config = dict(
    d_model=320,
    n_kv_head=1,
    head_dim=64,
    vocab_size=8192,
    activation='swiglu',
    norm='rmsnorm',
    norm_eps=1e-06,
    bias='none',
    beta2=0.99,
    dataset='wikipedia_en',
)
Each number is 128 + 32 x the weight over the matrix's rms, rounded and kept within 0 to 255. Layers, rows and columns count from 0.

# layer 4 MLP down (transposed), 832x320, rms 0.125, rows 424-452, columns 80-159
[[136 133 169 142 103 154 175 106 120 187  96 102  94 173  97 174 177 114 142 154 103 181 114 100  89 142 125 156 122 181 148 111 119  96 186 119 156 180 176 100  95 163 100  96 123  85 124 109 135 138 153  62 127 115 134 145 130 129 186 161  85 107 100  96 128  77 166 149 100 121 129 107 103  88 124 101 145 113 133 127]
 [136  86 111 103 164  97 152 110 135 125 132 158 119 144 139 110 123 125 121 111 189 147 155 111 151 131 155 103 135 155 177  62 198 100 147 147 100  58 128 129 106 137 101 155 129 147 133 187 125  91 182  97 111 124 111 104  92 139 115 118 111 171 183 129 129 154  69 166  90 126  88 163 121 108 148 155  69 115 179 165]
 [166  86 130 168 185 118  77  94 122 167 115 110 147 130 131 127 131  92 118 141 145 163 143 149  84 165  73 152 141  97 109 177 149 151 178 168 138  99 142  99 184 159 146 188 142  88 136 143  95 141 111 129 167 125 161  98 142 115  87 102  24 124 105 165 115 117 132  93 118  54 141  57 108 101 173  92 131 122 120 112]
 [147  51  71 146 139 144 115 128 147 159 165  94 181 108 141 120 129 125  92  95 131 156 146 177 106 167  98  97 125 149 109 113 114 183 202 144 113 146 121 111 110 137  95 166 128 111 143 180 145 112 191 136 128 122  60 101 145 131 184 115  53 109 136 102 176 113 153 146 116 146  79 110 161 162 112 109 101 147 113  71]
 [185 134  90  90 120 187  97 172 118 106  93 135 164 146 135 128 116  91  86 117 101 160 116  88 144 188  60 117  85 152  66 112 190 109 147 149  99 102  89 190 139 124 122 113 156 131 112  98 165  68 116 125  94 176 120 100 137 119  77 164 129 151 119  94 134 109 127 123 140  82 169 124 126 129 113 136 110  66 117 128]
 [109 134 159 134 131  94 119 111 143 124 142  77 120 114 133 101 100  99 131 156 128 132 140 187 117 115 127 110 131 141  95 130 127 117 169  77 123  98 125 144 101 154 170 131 147 114 114  99 110 122  93 104 146 115 164 123 114 158 116  85 111  95 157 159 167 116 146 143 225 149 122  84 121 120 174 142  54  98 149 163]
 [ 97 124  90  90  70 144 136  83 110  96 133 159 173 139 112 118  93 138 179  90 129 135 185 138 149 148  94 139 143 108 150  69 126 100  86 140 137 103 133 175 156 194 109 136  90 175 151 122 157 132 135 141  71 133 132 111  76 130 160 121  88 150  75 189 117  95 165  81 127 167  99 112  79 144 148 134 142 129 161  80]
 [ 63  94 102 104 116  47 122 100 142  47 139 112 119  86 117  64 124 161 144  90 154 139 177 136 102  95 133 112 129  89 117 148 175 183  47  71 113 142 101 144 118 152  82 134 129  90 132 150 149 128 182 136 188 110 119  76 132 129 141 104  96 168 125 123 131  93 153 128 109 133 181  81 170 151  80 115 132 185  94 105]
 [142 199 106 164 128 113  85  83 120 161  88 106 127 128 151  97 151 183 102  70 120 126 160  87  86 118 151 139 112 145 138 131  74 122 136 123  70 163 159  76 183 123 171 172 193 132  83  74 145 114 152 130 121 115 141 168 119 144  72 189 169 168 129  86  79 100 166 169 158 100  54 111 145 125 153 101 135 134 124 144]
 [141 133 137 123 162 150 151 128 155 136 177 160 157 142 191 110 132 123 118 126  72  84 146 132  85 149  99 149  77 182 157 126 100 179 139 151  44 107 182 129 154 145 139 131 123 159 138  90 151 135 110 139  93 141 113 118  80 119 108 138 151 115 124 149 139 108 125 121 128 115 122 117 139 123 124  95 147 135 102  75]
 [163 130  77 177  99 115  75 144 149 140  93 133  70  94 132  98 129 134 134 102 168 141 124 136 154  93 128  91 149 166 170 117 132 159 129 131 114  95  77 127  94 124 183 145  79 133 182 141 106 145  96  54 152 138 107 146  93  59 129  99  48 171 120 131  97 121 184 153 168 145 164 154 124  59 126 106 105 132 142 166]
 [138 158 129 141  92 187 161 170 112 162 149 122 106 126 131 158 175  91  94 158 111 109 115 141 115 111 108 127 156  97 122 124 175 191 159 208 151 131 110  89 143 132 137 172 177  97 137  91 135  62 132  89 147 106 128 140 162 145 173 164 100 106 103 147 123 113 109 114  73 119 176 166 137 122 152 136 165 154 164 153]
 [123 144 115 142 204 142  90 126 119 137 126  94 134  88 143 105 117  92 135 174  95  88 102 159  99 107 190 170 168  91  90 124  99 155 106  99  94 154 165  97  85 111 109 163 158 127 167 113 165 172 148  78  61 148 149 134 125 195 123 138 174 148 151 154 123 138 133 136 142 139 157  75 172 126  91 137 197 131 141  99]
 [176 155 104  72 154 142 165  90 122  99 128 142 107 193 143 149 108 125 162 199 108 136 125 196 176 123 142 154 129 185 115 117 136 138 106 125 123 111 112  86 129 182 152 137 151 128 124 136 101 129  80 151 100  89  95 141 119  96 145 116  93  77  97 116 151 116 123 116 147 140 133  94 163  67  78  96 130 107 153 137]
 [157  77  61 111 138 104 129 152 118 153 148 156 150 107 146 171  97 148  95 150  94 114 175 128 180 111 117 136 137 122 112 116 155  83 127  96 121 108 153 167 158  92 130 142 190 111 119 108 119 146 133 114 126 101 126 131  87 152 120 138 134 127 132 121 190 158  94 180 158 147 127 100 152 105 160 119 108 152 205 117]
 [161 116  88 103 195 162 170 133  89 152 168 133 124 178 125 104 165 151 160 139 111 130 124 134  71 146  76 144  94  77  96 160 120  81 119  99  72 105 161 144 103 129 141 143 102  79 109 187  73 132 132 112 174  70 135  98 178  86 201 157  95 118 147 123 135 199 132  60 106 107 112 158 115 107 133  64 119  70 131  77]
 [185 107 141  44 156 109  96 116  93 111 127 138 139 104 172 131 130 166  95  62  88 130 144 185  50 171 168 103 104 154 112 110  75 139 212 134 111 116 144 116 133  77 146 134 103 122 153 137 168 147 108 137  61 127 194 125 206 122 198  82 107 141 144 185 193 129 155 157 158 154 147 123 130 143 145 120 139 186 159 173]
 [ 75 136 117 177  81 129 144 169 120 113 111 107 129 147 167 135 172 150  89  78 108 154 112 122 134 136 156 155 159 158  97 164  86 175 121 135 144 167 100 155 127  89 109 161 155 140 127 140  94 155 149  69 102 164 153  79 189 172 106 158 182 103  69 119 123 159 101 154 119  70 193 120  72 144 136 148  92 162  80 157]
 [147 134 160 174 180 180 132 148 170 114 149  93 131 102 113  82 154 144  77 108 156  85 199  69 170  66  62 118 100 117  78 150 119  98  84 114 129 102 113 149 140 127 119 123 113 125 193 162 149 155 154 100  99 101 152  87 112 145  69 115 152 121 109 103  84 165 109 122 131 116 107 177 115 134 129 172 154 178 151 112]
 [137 156 156 146 147 156  74 132 137 132 124 133 170 157 178 140 105 188 143 182 122 173  77 163 158 135 116 140 146 105 152 140  81 168 108 160 160 133 158 118 105 141 161  90 125  50 162 105 134  68 110 134 131 147 122 135 110  95  85 133 106  83 181 135  87 180 118 123 124 154 192 131  97 149 114 117  98 152  83 110]
 [106 139  84  98 144 189 123 170 166 132  93 152  80 165 200  80 130 118 132 125  96 139 133 159 107  67 110 147 159 116 108  99 139 162 185 169 152 178 167  92 140 116 124 164 157  89 132 130 100 116 131 149 101 112 127  75 114 136  57 165 151 128 130 151 144 153 134 155  67 134 164 118 101 168  52 146 127 128 107 148]
 [149 142 150 163 116 116 155 100 121 168 172  68 119 135 141 112 163 122 158  87 152 138 160  74 119 163 116 102 131  82 149 121 136  59 144 163  99  81 156 126  69 117 151 135 114 121 147 159 167 161 176 146 125 143 112 140 130 117 168 150 130 117 158 102 159 228 128 187 163 136 144 155 150 113 112 180  85 132  92 105]
 [128 130 157  83 181 113 112 122 166 195 156  92 171 170  83 159 127  94 118 202  85  91 114 212  64 149 164 172 131  65 136  78 123 109 143 132 109 119 113  93 166 130 129 151 139 159 105 119 127 144  37 123  99  68 100 148 157  82 180 130 137 146 138 156  97 141 183 194 109  34 147 168 100 117 193 137 109 140 100  43]
 [131  77 122 110  84 105 150 141 129 173 106 156  73 150 132 216 195 128 184 131 102 114 118 127 154 144 148 124 128 145 120 155 171 135 137 132 188 124  90 140  75 193 142 204 154 162 167 133 122 126 117 154 127 147 160 109 172 146 151 114 120 170 199  93  90 136 162 155 162  95 153 123 115 118  95 187 155 127 174 127]
 [108 163  93 142  18 108 123 119 129 164 168 131  92 111 122 174 126 132 181  85 130 144 160 105  84 122 148 115 101 116 211 152  94 155 176 110  88 149 172  96 101  95 109  97 131 107  94 125 136  63 150 103 149 127 115 139 103  96 161 135 104 141 144  59  84 141 113  81 107 140 159 133 123 163 101 184 135 181 145 138]
 [151 178 118 113 145  78  56 144 164 118 138 161 160 168 137 128  95 142 173 104 134  70 137  77 133 176 133 128  96  93 183 125 114 142 144 133  94 110 151 128 118 188 124 125  95  92 145 135 106 151 122 171 116 140 147 151  77 178 121 156 128 120 122 148  72  71  93 127 176 144  53 112 176 116 117 165 118 161 113 137]
 [147 120 122  63 164 143 146 176 140 139  39 128 150 107  54 101 121 133 142  70 105 139 147  90 100 152 109 165  59 169 100  84 148 142 152  85 103  90 149 138 127 105 133 118 114 143 164 154 125 197 173 123  95 188  82 132  71 131 110 133 153 107 164 134  90 119 186 223  50 129 133 183 168  94  97 101 172 127 134 125]
 [130 110 117 128  42 114 114 123 148 108 101 118 100  72  87 160 130 178  97  72  99 125 160  84 144 183 116 128 151 165 150 122 125 128 146 141 132  99 100  71  93 122 163 107 199 114 125 125 135 105  65 122 133  88 135 124 108 119 120  50  70 134 107 124 100 113  76  92 111  86 162 148 113 188 162 166  91 120 142 110]
 [158 142  78 145 113 190 159  91  90 199  73 206 161  93 123  92  97 147 101 124 117 162 112 120 168 103  91 130 132 157 120 126  90 172 115 148 148  74 101  50 144 112 116 139  97  90 137  60 143  92 142 205 164 119 162 185 145 103  82 140  58  48 112  97 150 159 126  80 147  98 111 100 102 108 148  46 106 111  36  78]]
# layer 4 MLP gate, 832x320, rms 0.129, rows 425-452, columns 80-159
[[132 140 183  86  94 151 180 159 103 181  93  80 153 168 129 142 223 159 176 139  89 116  95 135  95 115 138 185 153 162  96 148  92 146 185 101 105 127 123 159 127 161  94 103 112  95 152 178 171 139 123 182  79 126 117  86 149 157 165 124 131  91 153 131  81 162 161  91 178 181 133  91 122 144 117 113 132 143 129 130]
 [123 100 153 125 159 129 171 180 111 148 126  85 110 131 142 104 134 107 126  68 115 136 172 113 115 175  94  99 139 156 128 131 172 140 116 128 160 140 126 176 171 137 138 160 113 133 170 163  92  98  61  98 138 120 106 112 116 153 138 110 129  96 120 164 103  93 154 157 159 188 157 138 149 133  99 161  95  94 151  78]
 [117 161 124 148  86 176 108  97 165 121 135  74 122 113  90 135 107 121 124 128 132  75  79 109 165  71 152 119 126  82 109 161 181 120 159 128  96 134 107  90 136 155 137  81  96  93 164 126 109 149 114 184  84  96 148 156 155 152  82 129 154  77 125 173  99 144 150 128 136 148 116 130  58 167 174 104 104 141 145 202]
 [ 80 106 119 122 187 149 163  77  58 157 119  55 182  93 166  91 131 139  24 187 175 149 103 154 106 177 200  94 123 183 173  74  48 133 120 130 116 163 190 131  72 155 153 184 139 108 122 172 135  82 125 106  80 126 128 164 123  80  73 107 107 210 144 104 114 122  96  73 165 138 175  96  71 153 163 116 105  88  90 158]
 [122 167 148 105 121  63 147 135 132 133 137 128 135 132 106 132 128 109 155 173 151  87 108 125 156 102 197  86 120 111 120 146 102 109 167 116 112 123 167 109  82 140 138 109 120 113 146  98 127 153 104 127 116 153 136 164 137 126 120 155  82 180 121 175 115 130 141 130  98  87 158 153 115  94 120 146 134 128 133 115]
 [143 140  89 102 105 128 108 116 107 162  58 126 132 167  89  60 104 136 150 201 152 125 163 121 115 144 114 185 130  97  75 123 166 112 128 112 130 134 119 146 140  98 148 129 132  87 163 125 147 129 157 115 130 168 146 177  92 157 122 142 124 144 191  85 140  88 150 159 156 144 163 106 157 154 145 125 152 111  96 142]
 [184 106 113 110 158 159 152 149 160 100 112 102 159 123  80  50  99 163 115 158 160  85 168 102 125  84 122 148 184 188 131 149 163 160 111 142 147 114 104 125 124 144 160 104 149 159 185  75  86 125 115 189 165 122 122 150 154 128 128 100 151 153 131 137 118 119 135 107 134 130 108 101 125 104 123 133 139 166 149 187]
 [124 114 171 140 208 152 183 163 130  46 121 150 107 124 133 128  99 181  81 167 110 137 142 126 127  81 182  93 154 202  92  89 144  80 146  75  70 128  99 158 119 104 134 136  91 185 126 157 126 165 102 186 140 123 130  99 155 125 153  91 179 129 125 113 169 110 110 150  73 159 112  24 161 141 110 110 169 160 143 157]
 [120  94 173  75 174 117 120 122 167 108  97 129 114 158 184 141 174 170 129  92 149  96 157  83  85 114 199  89 153 117 125 137  85 144 112 117 148 173 134  98 124  97 104 148  90  89 110 150 140 146 131 185 130 108 112 136 119 166 104 114 132 110  99 118 153 130  59 123 120 128 118 111 121 166 166 110 173 136 125 146]
 [124  76 141  60 125  95 129 136 133 115 136 136 137 141 179 118 119 110 119 149  87 106 160 148 106 154 147 100  87 199  84 146  89 172 184  96 151 114 140 121  96 109 116 146  28 134 130  83 125  76 145 164 142 214 120 149 122 153 181 155 122 145 114  86 134  80 124 136 150  74 114 118 126  80  81 116 164  92  96 109]
 [ 85 165 110 146 115 166 166 162 105 117 155 127 151 179 157  68 129 158  94 134  95 110 142 147  86 115 138 147 123 146 158 141 126 142 101  80 138 152 138 137 151 138 132 159 115  63 138 134 182 128 110 130  55  71 103 125 120 137 134  93 121 163 159 164 118 110 161  95 147 137 102 129 121 151  91 116 147 185 107 107]
 [121  77 123 129 137 107 205 104 128  83 124 160 118 136 199 110 114 108 121 138 118 154 129 107  98 196  74 165 154 146 104 160  45 144 102 121 147 155  93 121 134 181 128 136  90 125  96  79 169 179 181 114 140 133 107 137  86  97  75 205 108 145 124 119  71 156 145 193  91 115 201 124 105 116 117  92 152 126 113  79]
 [165  93 121 165 134 139 175  97 101 121 109 100  82 168 141 111 106 165  70 103 115 144 131 103 176 155 131 100 141 141  58 165  96 166 123 119 145 139  68  74 107 112 141 195 120 155 131 109 100 120 100 125 149  85  87 179  88 141  83 154 120 126  89 154 153 119  92 147 104 143 123 158 161 107  87 180 106  86 164 146]
 [134 158 147 144 145 131 126  92 136 115 155 110 130 139 151 120 100 134 141 129 123  97 107  86 101 126 115 110 155 112  92 145 114  87 111 100  93 152  84  70 125  94 145 152 118 150 128  95  94 132 107 126 116 101 133 142 126 153 101  74 118 134  86 183 111  80 153 146 169 132  82 141  57 115  71 116 119  90 126  94]
 [150 106 122 155 123 129 105  70 131 122  82  93 115 193 143  85 170 153 147 133 165 142 145 142 190 140 121 110 205  94 161 103 109 143 162 153  94 137  49 139 107  98 122 147 198 169  91  93  95  72 183 115 126 148 121 142 126 107 102 120 147 119 136 114 159  62 117 161 164 153 134 124 105 125 123 110 106  90 121  50]
 [151 129 140  83 139 138 144 150 134 111 131 114 134 172 122 128  93 127 135 138 168 127 129 174  51  78 195 145 111 107 156  79 171 147 158 153 184 144 142  70  95  42  94 143 136 131 119 162  99 167 111 135 121 124  61 161 155 132 144 124 134 196 107 104 165 130 154 163  44  47 159 122 170 144  88 108  91 136 151 123]
 [165 126 101  71 154 120 124 114  65  95 174 103 140 122 136 151 194 173 151 141 160 104 164 124  88  73 177 169 109 143 209 172 105 114 142 114 132 159 132 145 120 119  90 114 113 153 108 178 118 134  96 139 129 123 118 167  63  66 190 139 133 109  69 124 170 148 114 124 205 176 105 160 110  91 174 201  96  62 146 128]
 [143 107 120 158 106 162 137 142  95 106 154  73 147 231  64 112 150 154 157  67  72  96  96 112 102 147 131 139  91 190 127 201 115 180 134 106 102  73 170 100 186 106 105 138 124 110 176 142 125 120 144 121 188 189  96 153  92 153  72 115  70 172 122 136  93 102 187 140  81 147 175  88 136 128 128 112 147 112  65 132]
 [128 137 104 147 126 171  89  97 147 149 124  70 104 127 166 144 130 167 124 111 109 142  96  38 120 119 124 104 108 148 105 109 106 120 159 101 108  89 130 101 160  78 170 136 129 134 115 124 146 131 156  63 102  81  78  98  87 153  84 196 147 129  76 137 111 156 162 104 143  64 133 109 129 108 137 157 131  74 167 181]
 [107 154 169 148 121 196  63 141 143  88 134 101 133 115 138 131 114 199 141 132 106 104 115 126 105  35  57 104  93 134 100 154 114 167 168 180 131 125 215  83 106 138 125 140 180 112 125 179 101 105 139 124 125 116 129 106 122 170 116 147  70 147 121 129 146 158 144 166  95 104 194 104 156 139 150 130 121 134 104 151]
 [175 131 107  70  97 107 145 121 142 173 157 156 138 121 157 117 145 162 128 158 104 107 168  62 161  99 167 147 131 129 120  50 164  98 109 111 169 129 133 142  73 106  93 172 147 134 120 128 124 163 145 137  76 147 173 142 126 109 188  53 161  76 143  86  90 122 179 119 129 167 123 141  94  99 138 140  91 179  74 129]
 [100  12 102  83 126 147 121 102  72 148 155 212 102  86 147 135 193  78 143 125 144 119 119 142 109 171 126 120 124  99  87 174  89 211 182 105 120 129 101 185 135 121  76  81 169 139 153  88 112 127 154 132 145 137 124  91 162 133 134 128 127 103  92 139  93 131 163  73 109 171  54  84 196 143 147 128 186 113 143 148]
 [183 131 165 147 159  84 183 151 136 150 117 122 137 155 139 154 137 178 127 126 159 161 176 116 104 136 114  83 137 108 120 129 179  92 157  98 127 134 120 139 150 184 115  47 108 134 129  89 159 130 133 140 122 169 142 166  52 143  44 126 128 139  76  84 136 150 147 117 202 169  86 130  80  99 161  76 118 141 151 137]
 [155 133  79 120 157  76 162 150 139 115 128 134 174 151 186  78 107 182 183  95 108 157  95 115 106 148 143 174 144 134 121 136 138  78 154  94 114 171 133 163  58  83 170 135  71 132  71 126 109 110 152 163 121  95 140  91 131 148 149 139 122 172 131 179 112  96 111 121 101 158  59  82 120 101  99 109 119  97 132 145]
 [181 178 141 146 137 138 135  91 143 153 107 152 210 142 153 123 137 111  88 168 107 133 124 130 100 118 138 182 108 168 126 143 134 166  79 190 120 151 173  86 146 110 145 165 207  98 148 130  70 118 129 113 115 130 130  69  92  91 206 157 133  67  98  94 151 142 108 148 108  61 178 121 115 169 159 133 109 129 111 138]
 [ 93  84 104 147 150  94 143 185 150 129 125 105 122 155 148 127 159 196 153 143 121 156 124 140 102 132  92 159 118 188 138 145 117 136 154  52 188  94 123 183 117 124 162 122 103 215 139 156 139 186  92 132 196 158 114 140 188 172 117 162 118 155 122 131 127 118 120 141 136 118  91 127 126 151 154 164 153 124 112 137]
 [137  91 162  81 140 101 171 140 126 128 139 142 128 131 121 118 120 103 137 110  66 170 120 117 101  65 139 138 127  86 167 148  52 148 133 122 107 150 159 131 114 181 154 136 122 157 156 158 159 133 105 143 129 170  79 190 117 125 153  76  82 153 104 139 107 113 125 149 129  56 133 160 155 163 164 120 136 143 116 114]
 [135 163 119 148  50 101 147 154  82 192 185 147 134 109  99 107 166  99 125 111 146  79  56 175 122 165 161 133 161 157 174  89 156 154 144 166 195 141 100 135 124 106 203  94  93 149 125 108 189 161 131 185  62 116 108 102 132 153 149 146 170 122 116 135 180 111  97  89 177 120 149 137 124  85 102 121  46  69 128  98]]
# layer 4 MLP up, 832x320, rms 0.135, rows 425-452, columns 80-159
[[ 85 163 180 116 123 150 195 124 170 114 105 131 185  72 124  71 141 145  96 148 108 150 123 151 153  95 125 103 128 167 124 157 134  93  96 132 175 101 130 130 136 164 118 108 201 105 125 109 131 141  72 135 128  96 139 175 183  84 151 148 118 117 108 142 110 201 109 149 117 142 106 133 151 163 139 149 136 160 141 149]
 [ 87 160 119 148  77 130 115 102 127 116  83 167 111  97 131 142 148 107 110  74 136 146  93 109 158 134 126 125 153 133 122 144  79 116  95 168 152 128 160  98 128 143 163 181 160 110  79 116  99 175 122 142  95 134  87 108  85 111 161 149 166 123 136 122 152 122 116 179 112  41 137  74  95  81 136  96 130 122 160 119]
 [125 141 157 119 180 133 151  94 124 178 137 105 108 166 110 110 193 142 136 149 142 118 123 142  93 159 102 168 103 137 130 141  64 166 126 119 129 153 120 121  50 154  88  72 114 158  76 120 156 128 181 168 154 105 142 130 145 134 104 135 111 107 104 114 177 118 135 109 138 129 160 163 135 167 105 143 139 140  97 136]
 [163 102 142 143 163 139  80 181 171 196 175 141 108 129 142 190 112  78 116 185  84 159 109  85 119 127 124 101  91 149 139 165 121 130 160 114  94 122 127 132 162 101 113 133 156 180 173 142  78 130 117 160 169 177 143 140 195 112 100  95 131 100  87 128  86  57 104 118  59 122  87  96  51 146 112 146  91  62 170 175]
 [157 142 123 119 106 130  83 153 130 125 138 109 114 131 108 114 118 141  96 113 160  85 172 118 131 145 128 157 124 125  84 107 139 108 150 126 127  67  92 146 128 138 123 141 153 118 133 115 117  73 126 173 166 112 104 128  63 140 128 100  75 138 113 159 152 128 148 144  88  89 111  99 148 159  98 108 117 151 137 112]
 [107 192 114 161 132  67 101 168 163  44 126 145 158 143 133 161  93 162 135  69  80 159 114  96 139 188 133 136  93 117 131 117 145 153 167  81 116 112 146 101 105 170 122 110 119 122 164 163 120 177  99 175 150 152 107 132 170 138 102 134 163  83 159 100 106  92 140 184 122  70 130 105 142 146 137 166 132  91 112 122]
 [ 91 159 103  78 104  80 135 135 108 110  95 168 133 144 178 129 134  75  55 137 155 163 128 103 124 150 167  66 116 152 138  76  99 124  97 105 124 110 112 135 122 161 174  96 117 158 142 120  84 124 148 128 111  67  87  93  69 109 132 143 159 141  84 132  91 130  66  95 102 126 133 148  97 152 106 109 114 129 103 142]
 [141 108  83 134  85 170  71 129 159 111 153  92 150  93 118 181  90 161 102  73 187  89 116 171 106 118 116 105 108 154  97 153 164 142 145  80 100 183 130 101 169 116 142  68 181  68 111 149  80 166 123 111 173  89 143 153 133 164 160 121 143 160  97 101  77  56 175 177 157 107 134 146 166 114 111 116 109 141 133 152]
 [151 179  66  86 123 179 133 140 128 215 127 156 144 150 141 162 144 151 197 151 121  86 113 194 197 117  68  75 119 143 141 114  96  52 106  89  94 191 166 157 133 140 152 132 152  66 108 117 139 152  88 116 140 184 112 110 125 148 176 168  78 120  94 125 102 164 122 119 105 179  66 172 124 105 148  89 139 181 158 125]
 [116  72  90 114 100 177 120 159  93 122 147 127 136  79 156 112  88 100 120 162  85 155 135 172 102 111 105  90 168 139 129 189 145  39 222  91 147 174 101 128 148  94 131 129  67  59 146  82 149 171 130 109 152 201 158 131  80 123 122 130 153  94 143 120 148 150 136 121 126  95  94  58 106  86 178  97 108 102 170  89]
 [164 106 172 134 122  81  77 114 191  90 158 112  96  62  90 123 138 125 107 136 167 133 143 130 144 111 115 100 125 148 120 116 120 107 117 155  65 129  88 125 101 151 117  63 193 168 147 121  88  97  81 141 149 209 137 141 111 115  89 100 169 126 165 141 154  80 153 142 109 137 114 100 147 153 177 120  77  90 120 114]
 [143 173 148 132 134 157 103  91  99 132 194  94 138 118 121  80 192 111 126 116 147  61 154 131 113  62 113 137 126 193 150 143 169  75 174 152  52 188 199 164 121 126  75  61  96 151  98  98 131 180 122 149 146 154 137 115 121  91  82 114 122 131  91 120 179 170 156  99 106  98  92  95 146 121 134 114 147 142 163 126]
 [113 147 139 157  88 140  99 121 143 125 119 130 144 116 133 112 118 128 133 116 155  80 135 175  68  76 159 163 145  86 147 133 127 156 175 227 108 187 169 185 132 108 184 124 185 152 145 111 162 120 139 152 158 166 148 184  56 100 188 170 121 127 165 111 145 147 170 106 116 176 179 121  86  98 149 161 142 173  80 102]
 [109 108 124 123 100  51 173 166 101  99 138 143 150 101 124 147 126 146 140 121 152 149 109 169 139 105 157 160 114 120 154 203 133 143 186  95 155 181 131  81  99 170  58 113 203 120 178 131 129  97 153  83 133 158 129 180 136 140 122 115 157 138 108 161  74 122 108 131 116 130 183 114 141  78  97 121  78 133 121 138]
 [110 118 157 193 113 128 163 163 174 146 162 148 122  98 135 123 106 108  99 147 147 139 127 128 107  94 146 173 113 152 168 172 189 163 113 106  87 100 151 149 125 114 104  80  97 132 159 171 181 144  90 144 154 125 126 126  73 143 109 116 201 139 122 113 104 170 136 110 170  74 145 100 113 122 114 168  52 143 100 152]
 [162 107 139 107 157 154 160 212  79  70 190 158 141 139 142 138 184 204 114 150 172 140 169 162 154 123 136 113 117 193 145 117 144  98 136 187 127 103 120 107 143 108  82 119 172 145 130 152  96 129  78 124  58 104 155  93 198 131 135  94  99  64 129 116 117  66  91 151 117  86 167 141 164 135  99 160 147 117  97 135]
 [155 110 153  89 125 189  98 167  98 130  88 102  64 119 156 146  83 165 123  76 119  97 100 108 165 127  40 132 156 117  75  61 154 120 163  96 171 202 160  86  98 163  63 163 164 115 130 123 123 126 135  40 118 162 110  89 173 135 119 152 110 223 121 137  90 136  93  91  67 141 180  85 128 133 106 121 128 155  92 168]
 [130 191 213 138 158 156  76 102  68 122 170  98 161 148  44  95 167 151  88  90 123  98  73 139 156 197 134 117 133 138 142 166 101 105 151 185  97 129  92  97 149 125 141 130 118 126 183 115  65 147 176  67 114 120 125  67 115  94 169 151 117 102 143 148  86 116 187 157 138 130 158  64 121 112 132 134 114 140  71 166]
 [160 137 133  64 143  61 145 153 107 122 127 126 140 104  95 136 143 143  81 118 164 124 157 156 107 136  99  86 102 120 187 153 109 123 141  88 114  90 134 185  75 166 122 101 149 116 113  94 147 125 119 153 116 148 172 144 173 195 174 132  87 134 106 159 128 138  99 148 124 132 172 116  73 181 149 153 160 171 163  77]
 [ 82  97  93 153 160 106 124 110  87 138 138 123 146 142  87 117 164 156  73 115 146 115 107 161 114 142 131  50 169 153 104 154 144  86  63 146  94 115 209 167 117 117 109  88 106 103 125  94 111  95 130  89 115 147 123  67 132 131 114 182 161 115  78 123 113  92 119 139  86 117 129  89 121 132 109  85  75 177 230 122]
 [ 85 162 148  79 163  99 132 143 109 127 187 164  14 124 131 108 171 118  98 181  48 157 153 128  93  56 139 122 164 160 122  77 130 127 133 123 142 129 124  36  89 150 135 138 146 125 100 148 145  92 148 143  79 175  94 123 153 139 181 135 101  92 158  71 138 102 150  77  90 190 201 135 122 101  76  76 127  90  64 127]
 [135  87 128 153 108  82 108 107 101  80 178 105 152 176 130 167 147 132 163 144 101 124 124  79  78  82  87 158 163  93 160 165 118 123 149 181 196 149 142 139 184 141 135 127 143  98 103  96 128 162 109 123 110 102 130 133 117 155 112 100 119  79  50 137 123 111 175  22 101 164  58  92 101  89  79 189  96 140 107  75]
 [138 121 198 130 135 120 123 165 113 123  99 137 156 137 115 149 142  99 101 139 112 169 107  80 125  85  89 159 108 130 146 200 161  95 125 147 149 170 116 101 156 108 112 158  61  92 110 101 137 158 129 200  91  97 192 156 178 112 100 140  85  69 143  74  91 108 152 142 147 150 181  82 170 143 162 125 138 133 124  95]
 [ 84  99 132 154 129 166 182 110  93 141 155  80 107 137 123  76 131 127  83 121 145 146 128 151  95  84  66 144 159 182  95 139 106 164 144 162 103 107 165 168 134 135 111 169 198 155 117 144 115 109 128 216 144 157 114 101 125  91 108  94 111  94  79  71 186 176 125 151 169 144 147  91 144 137 109 105 151 116 112 103]
 [134 139  94 134  87 181 177 115  80 167 115  99 119 103 142 135 172 106 120 193 161 181 119 107 181 163 135  57 149 127 115 159 151 138 119 126 142 189 129 162 153 143  75 111 112 149 126 159  85 163 145 162 122 112 244  91 156  43 126 138  97 151 116 125 106 200  82  98 123  60 165 186 142 127 104 122  97 133  95 128]
 [116 213 114 119 156  83 144 114 149 140 143 158 112  99 209 134 144 143  69  86  95  75 138 102 135 148  83 135 187 126  85 172 116  92 140 103  43 130 169 110 151  95  64 117 143 163 114 139 108  78  92 161 129 146 106  73 177  90 171 164 143  88 219 134 129 126 166 187 150 109  93 115 171 129 147 175 141 135 153 129]
 [124 170 152 157 102 150 124 168  73 149  92 123 127 132  92 154  87 130 101 150 149 135 177 102 153 132 127 111 108 120 142 138  99  72 125 160 169  61  95 118 150 134 115  53 142 136 160 146  86  94 169 118 120 171 110 106 111 158 119 173 166 173 161 134  92 120 160  97  75 139 138 106 166 108 169 144  73 121 159 152]
 [179 164  92 137  91 139 177 162 100 140  85  90 203 123 121  96 204 149 145 143 118  86 152  74 143 117  75  85  99 116  77 129 153  74  90 103 124 150 176 158 140 115 123 157  84 159  87 175 160 135 178 117 127 131 154 130  79 126 127 109 112 168  93  94 195 184 155 111  97  72 148 100 169  73 156 126  85 138 171 104]]